Part of a small language model's weights: vocabulary 2048, 2.17M parameters.
Each number is 50 + 15 x the weight over its row's rms, rounded and kept within 0 to 99. Layers, rows and columns count from 0. The size before them is the row's rms in percent of the matrix's.

# layer 4 MLP down (transposed), 256x96, rms 0.162, rows 215-226, columns 0-95
111:39 70 61 51 56 36 24 49 65 63 43 69 48 32 39 29 53 26 66 50 42 46 54 40 45 46 68 91 48 47 44 46 53 34 44 51 38 74 58 52 48 17 51 46 46 30 32 68 30 34 31 51 66 36 62 30 60 27 54 42 32 64 47 39 60 57 32 42 66 24 40 33 34 26 53 20 65 61 44 75 55 71 62 57 60 82 52 44 55 77 58 84 39 50 52 47
120:53 60 55 33 34 33 64 56 53 60 28 45 70 25 43 59 25 39 60 48 49 53 46 45 64 64 32 21 44 48 56 48 46 55 36 57 36 72 73 33 27 56 49 27 68 35 53 53 38 30 40 50 48 26 90 57 27 62 66 81 47 46 34 21 40 51 46 47 58 40 43 53 65 60 69 70 52 71 65 59 39 40 17 40 71 94 66 52 63 51 39 62 52 45 54 59
128:54 48 42 50 61 38 49 72 28 15 61 30 22 51 21 28 25 45 31 62 33 48 47 26 23 58 38 50 34 65 42 54 56 33 58 50 61 70 66 31 31 41 47 50 42 55 55 32 50 65 44 60 56 42 54 53 80 49 59 55 46 56 59 60 09 42 61 41 52 43 64 51 49 41 51 59 34 10 47 35 64 48 77 85 46 50 43 39 56 42 85 42 44 66 55 38
095:49 39 75 39 54 57 49 54 77 53 30 54 59 46 46 42 58 63 52 63 42 57 36 22 68 63 52 45 23 49 54 43 44 42 57 40 60 61 82 23 51 35 49 61 37 40 73 53 59 53 15 65 44 29 53 53 57 42 59 25 55 76 55 49 35 67 42 60 77 63 50 23 39 61 73 55 18 35 61 31 40 31 63 48 47 26 60 27 55 38 47 52 78 69 89 61
102:69 31 76 58 46 50 34 40 41 52 60 42 74 27 65 60 34 49 51 55 74 04 65 40 70 70 74 46 55 51 61 64 58 39 41 55 46 45 54 42 38 77 35 72 59 39 23 52 52 54 50 77 24 48 56 42 34 86 44 44 67 52 46 42 41 77 49 24 48 41 69 33 44 67 60 55 50 47 51 28 42 68 45 58 57 37 29 41 21 62 51 19 40 52 53 36
100:45 64 74 51 48 37 54 42 53 35 68 60 20 43 59 52 53 40 49 57 31 57 40 48 38 58 49 46 57 58 31 50 17 51 28 50 24 59 41 65 53 68 55 52 38 55 23 67 50 62 75 42 37 50 48 60 29 62 63 47 32 39 32 44 48 46 11 77 53 72 74 60 64 16 45 67 58 73 75 44 67 36 67 15 53 57 16 45 45 28 33 40 40 47 48 46
108:28 73 54 63 26 32 37 54 31 62 75 73 70 36 63 37 43 62 53 52 50 52 31 35 50 40 58 34 46 75 73 45 52 46 63 29 57 61 53 62 36 33 38 65 79 36 51 25 16 48 45 33 56 42 67 61 50 38 43 67 32 70 29 60 78 56 45 63 30 45 46 74 74 46 39 67 59 43 55 32 43 40 29 51 38 36 40 68 59 44 51 81 57 80 57 64
083:57 48 45 69 43 58 51 45 31 49 65 60 61 33 55 45 55 56 56 42 53 58 63 57 47 36 61 38 32 22 33 61 67 30 88 45 22 66 38 36 49 51 29 50 75 17 46 32 54 62 61 46 34 61 63 60 23 67 22 37 17 45 27 57 66 33 43 57 32 85 46 59 65 60 71 33 74 44 36 61 55 47 39 46 48 28 30 38 38 77 55 65 40 53 55 48
118:53 39 42 47 59 54 41 54 23 43 60 54 59 66 56 71 58 46 48 62 80 40 45 46 39 33 37 38 58 36 58 35 39 69 71 22 63 45 58 50 56 57 45 61 75 40 55 24 33 51 25 79 54 89 28 71 50 55 52 31 43 71 23 50 51 46 31 48 26 40 62 35 60 69 76 44 57 54 54 58 49 32 29 39 62 54 85 49 67 54 16 25 38 52 40 58
100:33 43 45 70 32 51 40 70 36 44 25 54 63 47 46 56 16 44 29 42 19 51 47 59 72 53 55 47 55 78 74 57 47 26 81 40 46 33 24 38 38 53 78 30 48 56 53 69 51 41 57 42 80 40 41 56 59 59 49 60 81 79 38 34 26 53 60 23 32 63 81 57 54 53 47 57 65 44 61 57 59 52 59 39 40 64 31 43 64 54 26 66 46 35 52 65
115:27 53 69 26 42 60 51 53 38 56 82 56 36 18 69 41 48 40 63 68 40 70 57 50 70 76 44 51 69 70 55 48 44 52 44 48 72 37 53 40 33 39 37 45 54 33 59 24 78 50 50 20 31 46 51 56 57 62 67 63 41 59 65 50 48 20 50 69 39 62 57 29 46 26 34 69 66 61 58 69 39 54 17 35 48 56 48 41 28 63 43 64 52 51 62 92
110:65 56 36 41 64 65 31 70 55 43 54 41 12 59 54 44 96 53 42 64 59 37 44 58 60 62 62 54 57 78 46 51 53 68 42 63 39 54 19 49 56 46 50 47 25 60 74 54 50 33 62 25 46 40 58 64 73 38 39 74 47 75 67 48 42 68 47 46 45 53 45 68 39 61 32 79 51 58 51 53 44 54 67 69 48 73 32 22 85 59 59 42 40 27 58 28
# layer 4 MLP gate, 256x96, rms 0.178, rows 216-226, columns 0-95
125:54 28 53 38 70 58 50 75 11 69 75 57 29 64 53 53 47 26 40 63 56 66 39 30 52 62 30 49 32 56 34 46 60 13 51 35 43 23 42 54 64 32 63 49 42 56 64 72 42 39 40 75 29 29 75 43 42 47 45 57 42 56 51 83 47 49 75 41 55 37 69 65 40 51 57 41 58 34 76 58 44 73 32 62 36 46 52 27 32 45 57 74 41 57 53 34
115:91 34 65 40 40 62 48 59 54 45 59 44 44 41 52 20 48 38 25 36 50 67 48 46 32 45 57 59 42 36 67 62 63 62 55 83 30 47 30 61 39 55 42 25 43 39 46 54 36 69 75 47 48 25 47 62 73 74 33 13 49 60 51 58 40 45 61 36 29 51 62 76 58 33 39 19 46 44 38 56 65 25 59 64 46 30 62 53 58 59 60 16 52 37 51 33
093:47 44 40 38 43 57 76 55 61 67 35 43 49 44 57 71 33 28 84 26 16 40 57 75 61 50 57 78 95 44 66 42 47 61 74 39 47 54 54 74 45 36 36 68 46 61 34 63 44 42 29 47 47 48 22 49 58 29 47 47 60 63 36 46 57 82 44 60 62 48 42 57 28 55 41 52 55 67 61 34 29 59 29 57 29 47 46 43 21 61 81 54 52 62 53 63
097:48 60 61 44 44 41 82 67 57 54 28 31 53 41 35 33 53 52 44 63 50 99 35 28 15 35 44 41 32 47 53 73 58 60 62 41 42 53 28 48 37 30 44 45 41 56 57 57 65 61 58 44 99 52 59 35 67 27 45 26 47 59 43 48 47 34 62 82 37 61 37 57 43 54 76 45 53 45 49 49 61 26 57 51 27 63 57 55 54 30 36 53 25 55 63 66
087:74 29 27 41 52 54 50 75 48 46 49 55 32 40 33 42 62 44 38 37 32 74 78 52 35 43 64 54 33 36 54 60 66 60 70 70 52 41 65 19 38 38 63 36 26 42 66 71 60 58 56 46 32 55 46 16 46 68 66 36 38 44 54 38 11 56 41 92 50 45 36 55 43 47 45 33 34 24 18 45 37 58 40 37 73 59 65 50 55 37 49 52 60 48 68 57
128:73 72 35 48 33 35 65 70 42 55 68 44 51 57 63 59 42 45 38 26 68 35 65 71 42 57 64 38 55 54 49 32 40 50 34 40 65 69 48 64 50 57 61 37 61 49 84 45 27 71 38 70 60 35 69 48 73 32 37 32 51 42 59 51 84 73 62 59 31 40 56 49 22 72 77 57 55 41 33 39 68 70 45 76 45 52 53 59 54 42 39 57 24 84 62 33
083:47 38 31 47 18 07 51 32 51 68 41 64 56 54 43 79 53 30 45 52 59 43 67 72 40 37 60 68 56 75 19 05 61 54 45 26 65 51 72 41 38 75 73 47 59 57 50 52 39 41 49 33 50 24 46 55 52 50 37 72 66 49 58 48 46 45 56 59 47 36 45 44 46 38 52 44 40 23 52 72 23 40 52 90 42 62 44 40 33 44 53 60 42 35 46 64
125:71 58 58 43 44 50 54 76 40 32 58 16 36 64 32 02 64 57 41 52 50 70 59 20 39 42 30 24 35 29 70 83 51 31 67 58 52 60 09 43 70 47 38 27 57 53 43 33 58 70 59 60 66 41 40 54 42 72 36 35 65 49 56 61 63 54 41 45 53 58 42 71 50 46 29 44 62 67 44 46 57 48 37 37 53 37 44 49 56 27 72 44 51 68 61 49
104:54 64 36 41 43 82 27 41 40 47 91 57 27 69 75 51 98 48 52 57 57 35 34 54 68 43 37 60 39 69 37 38 49 69 48 51 49 43 47 64 56 64 56 57 35 52 52 57 32 60 22 36 32 68 50 37 49 50 51 59 22 45 85 45 44 42 48 92 56 27 38 56 57 70 68 44 37 47 31 46 45 78 55 35 35 56 25 50 48 61 59 41 53 53 47 46
151:51 63 57 23 84 35 36 63 38 38 67 60 65 48 23 62 50 48 28 51 43 40 54 32 32 35 52 40 47 19 44 52 62 20 65 45 44 19 49 58 38 34 45 44 19 55 61 66 61 31 20 32 35 44 58 42 35 46 26 46 72 53 34 37 39 53 65 61 67 45 56 50 39 63 53 33 54 35 55 41 40 74 40 21 48 59 74 39 46 57 20 63 42 59 75 30
116:70 65 40 51 62 50 42 61 28 54 56 70 52 73 46 44 50 26 56 71 64 62 49 37 73 31 61 66 49 69 53 65 44 33 65 46 73 44 63 59 66 71 30 56 41 70 64 72 42 69 48 77 28 66 51 32 25 56 44 61 37 77 39 43 46 43 47 50 64 30 56 53 53 60 37 19 39 24 35 46 75 64 30 36 53 32 34 48 46 58 35 36 35 94 45 38
# layer 4 MLP up, 256x96, rms 0.171, rows 216-226, columns 0-95
121:41 28 48 33 64 64 28 81 24 61 66 64 34 71 63 62 55 36 36 65 62 64 55 36 47 46 27 53 32 49 35 48 61 19 28 42 49 28 47 45 65 39 71 46 31 35 75 70 47 36 31 53 34 50 77 42 29 52 43 57 43 44 76 70 54 40 77 54 50 46 69 62 46 45 59 41 59 31 74 58 62 81 56 49 36 48 54 28 16 44 55 74 52 47 52 39
123:64 85 42 44 76 23 59 36 25 57 46 69 42 36 29 58 28 47 66 58 46 64 19 36 37 42 57 37 38 60 38 21 52 44 57 18 44 53 42 48 59 55 32 55 54 89 41 50 45 24 42 48 49 64 52 56 53 31 47 52 71 62 28 49 67 28 45 37 72 31 33 40 41 36 52 78 50 70 63 35 43 49 49 41 69 56 57 57 60 39 49 65 63 82 51 73
093:53 38 65 69 72 75 46 55 49 48 58 18 23 54 56 38 57 46 49 69 48 43 56 60 63 64 57 31 52 31 49 84 78 33 38 48 72 53 44 58 48 32 47 35 66 43 36 29 42 36 87 61 51 57 38 41 52 53 56 62 32 26 69 70 71 56 48 49 33 53 67 51 59 54 52 67 97 39 33 58 65 38 52 45 42 58 74 52 39 40 76 80 33 51 49 67
100:67 47 56 63 40 70 19 39 64 25 31 40 56 46 63 49 49 39 66 50 65 31 52 44 57 40 63 51 57 47 53 48 27 48 58 78 47 45 48 45 67 44 23 49 56 57 52 13 34 62 47 52 04 47 49 54 46 82 62 64 55 38 63 27 60 65 36 22 57 40 49 25 54 52 46 76 39 74 49 39 53 78 40 46 81 63 42 32 30 68 63 30 53 32 43 36
093:60 51 53 49 53 68 42 57 63 29 43 48 49 50 33 63 78 45 21 26 55 74 70 61 38 33 51 55 38 27 37 66 56 56 65 68 57 54 64 27 47 34 64 40 49 51 66 79 64 49 50 32 25 29 31 24 27 69 71 43 50 60 58 37 26 39 65 84 73 32 46 66 31 23 47 47 49 25 37 43 31 56 44 33 66 43 57 40 41 41 36 60 62 73 53 44
143:57 79 41 50 50 29 58 50 32 83 99 54 70 63 69 54 53 20 34 39 49 58 57 63 45 52 38 20 48 60 57 43 41 67 45 19 77 44 49 61 35 49 53 45 53 45 83 36 38 68 25 56 56 33 65 50 43 46 57 51 34 42 61 43 86 54 49 54 47 48 57 43 43 54 49 53 53 45 50 38 64 51 50 50 47 68 20 72 48 59 46 71 37 93 58 47
086:55 51 52 57 45 25 44 37 50 67 47 76 74 50 31 59 57 59 35 53 67 42 64 50 61 57 56 66 47 40 62 16 68 43 60 14 68 33 69 53 36 38 63 76 50 63 56 50 40 42 36 40 38 27 52 41 44 49 53 71 66 75 50 44 60 35 60 50 52 45 36 69 41 13 30 35 58 48 39 51 20 60 49 64 68 90 39 60 30 64 69 75 45 64 27 33
139:35 50 41 60 96 53 50 38 48 40 64 54 56 68 51 75 29 59 71 55 66 45 58 45 57 38 37 48 74 54 50 57 83 64 82 40 47 69 45 69 34 41 41 90 60 51 58 51 35 59 42 53 44 68 41 46 37 47 62 52 30 59 25 73 35 44 52 57 44 73 69 52 58 53 56 48 44 50 53 47 44 50 43 11 68 50 64 36 44 30 24 42 57 33 08 59
111:51 53 43 42 50 44 44 41 13 48 37 49 55 68 60 54 35 14 62 32 44 64 10 61 53 55 46 54 47 63 82 41 59 43 68 47 50 23 27 61 45 52 88 34 54 40 47 52 35 53 36 57 69 49 44 59 50 71 52 34 81 55 57 63 39 47 62 38 35 54 74 58 63 35 57 62 34 31 54 70 64 55 40 39 31 44 14 41 63 66 41 42 29 67 77 36
130:51 71 46 26 75 41 48 67 58 48 56 70 35 42 21 62 59 43 42 35 43 63 46 41 48 57 54 38 72 29 46 25 60 35 56 43 42 28 64 44 49 25 41 46 19 38 64 76 69 32 09 25 27 50 56 30 35 43 34 48 71 63 45 33 40 65 78 60 57 41 46 55 38 48 58 32 42 35 55 40 39 74 35 28 48 60 82 47 59 65 30 56 49 56 66 49
114:40 47 49 42 49 53 62 61 76 45 35 19 51 43 50 49 75 66 45 39 63 45 58 89 36 68 40 46 42 35 32 45 58 67 37 44 23 44 35 44 30 50 54 25 67 42 48 40 43 30 69 52 71 16 38 51 64 43 33 76 59 45 47 45 46 69 55 41 46 53 51 40 56 51 43 90 55 84 54 45 22 26 62 65 48 65 62 42 72 34 64 73 38 23 46 44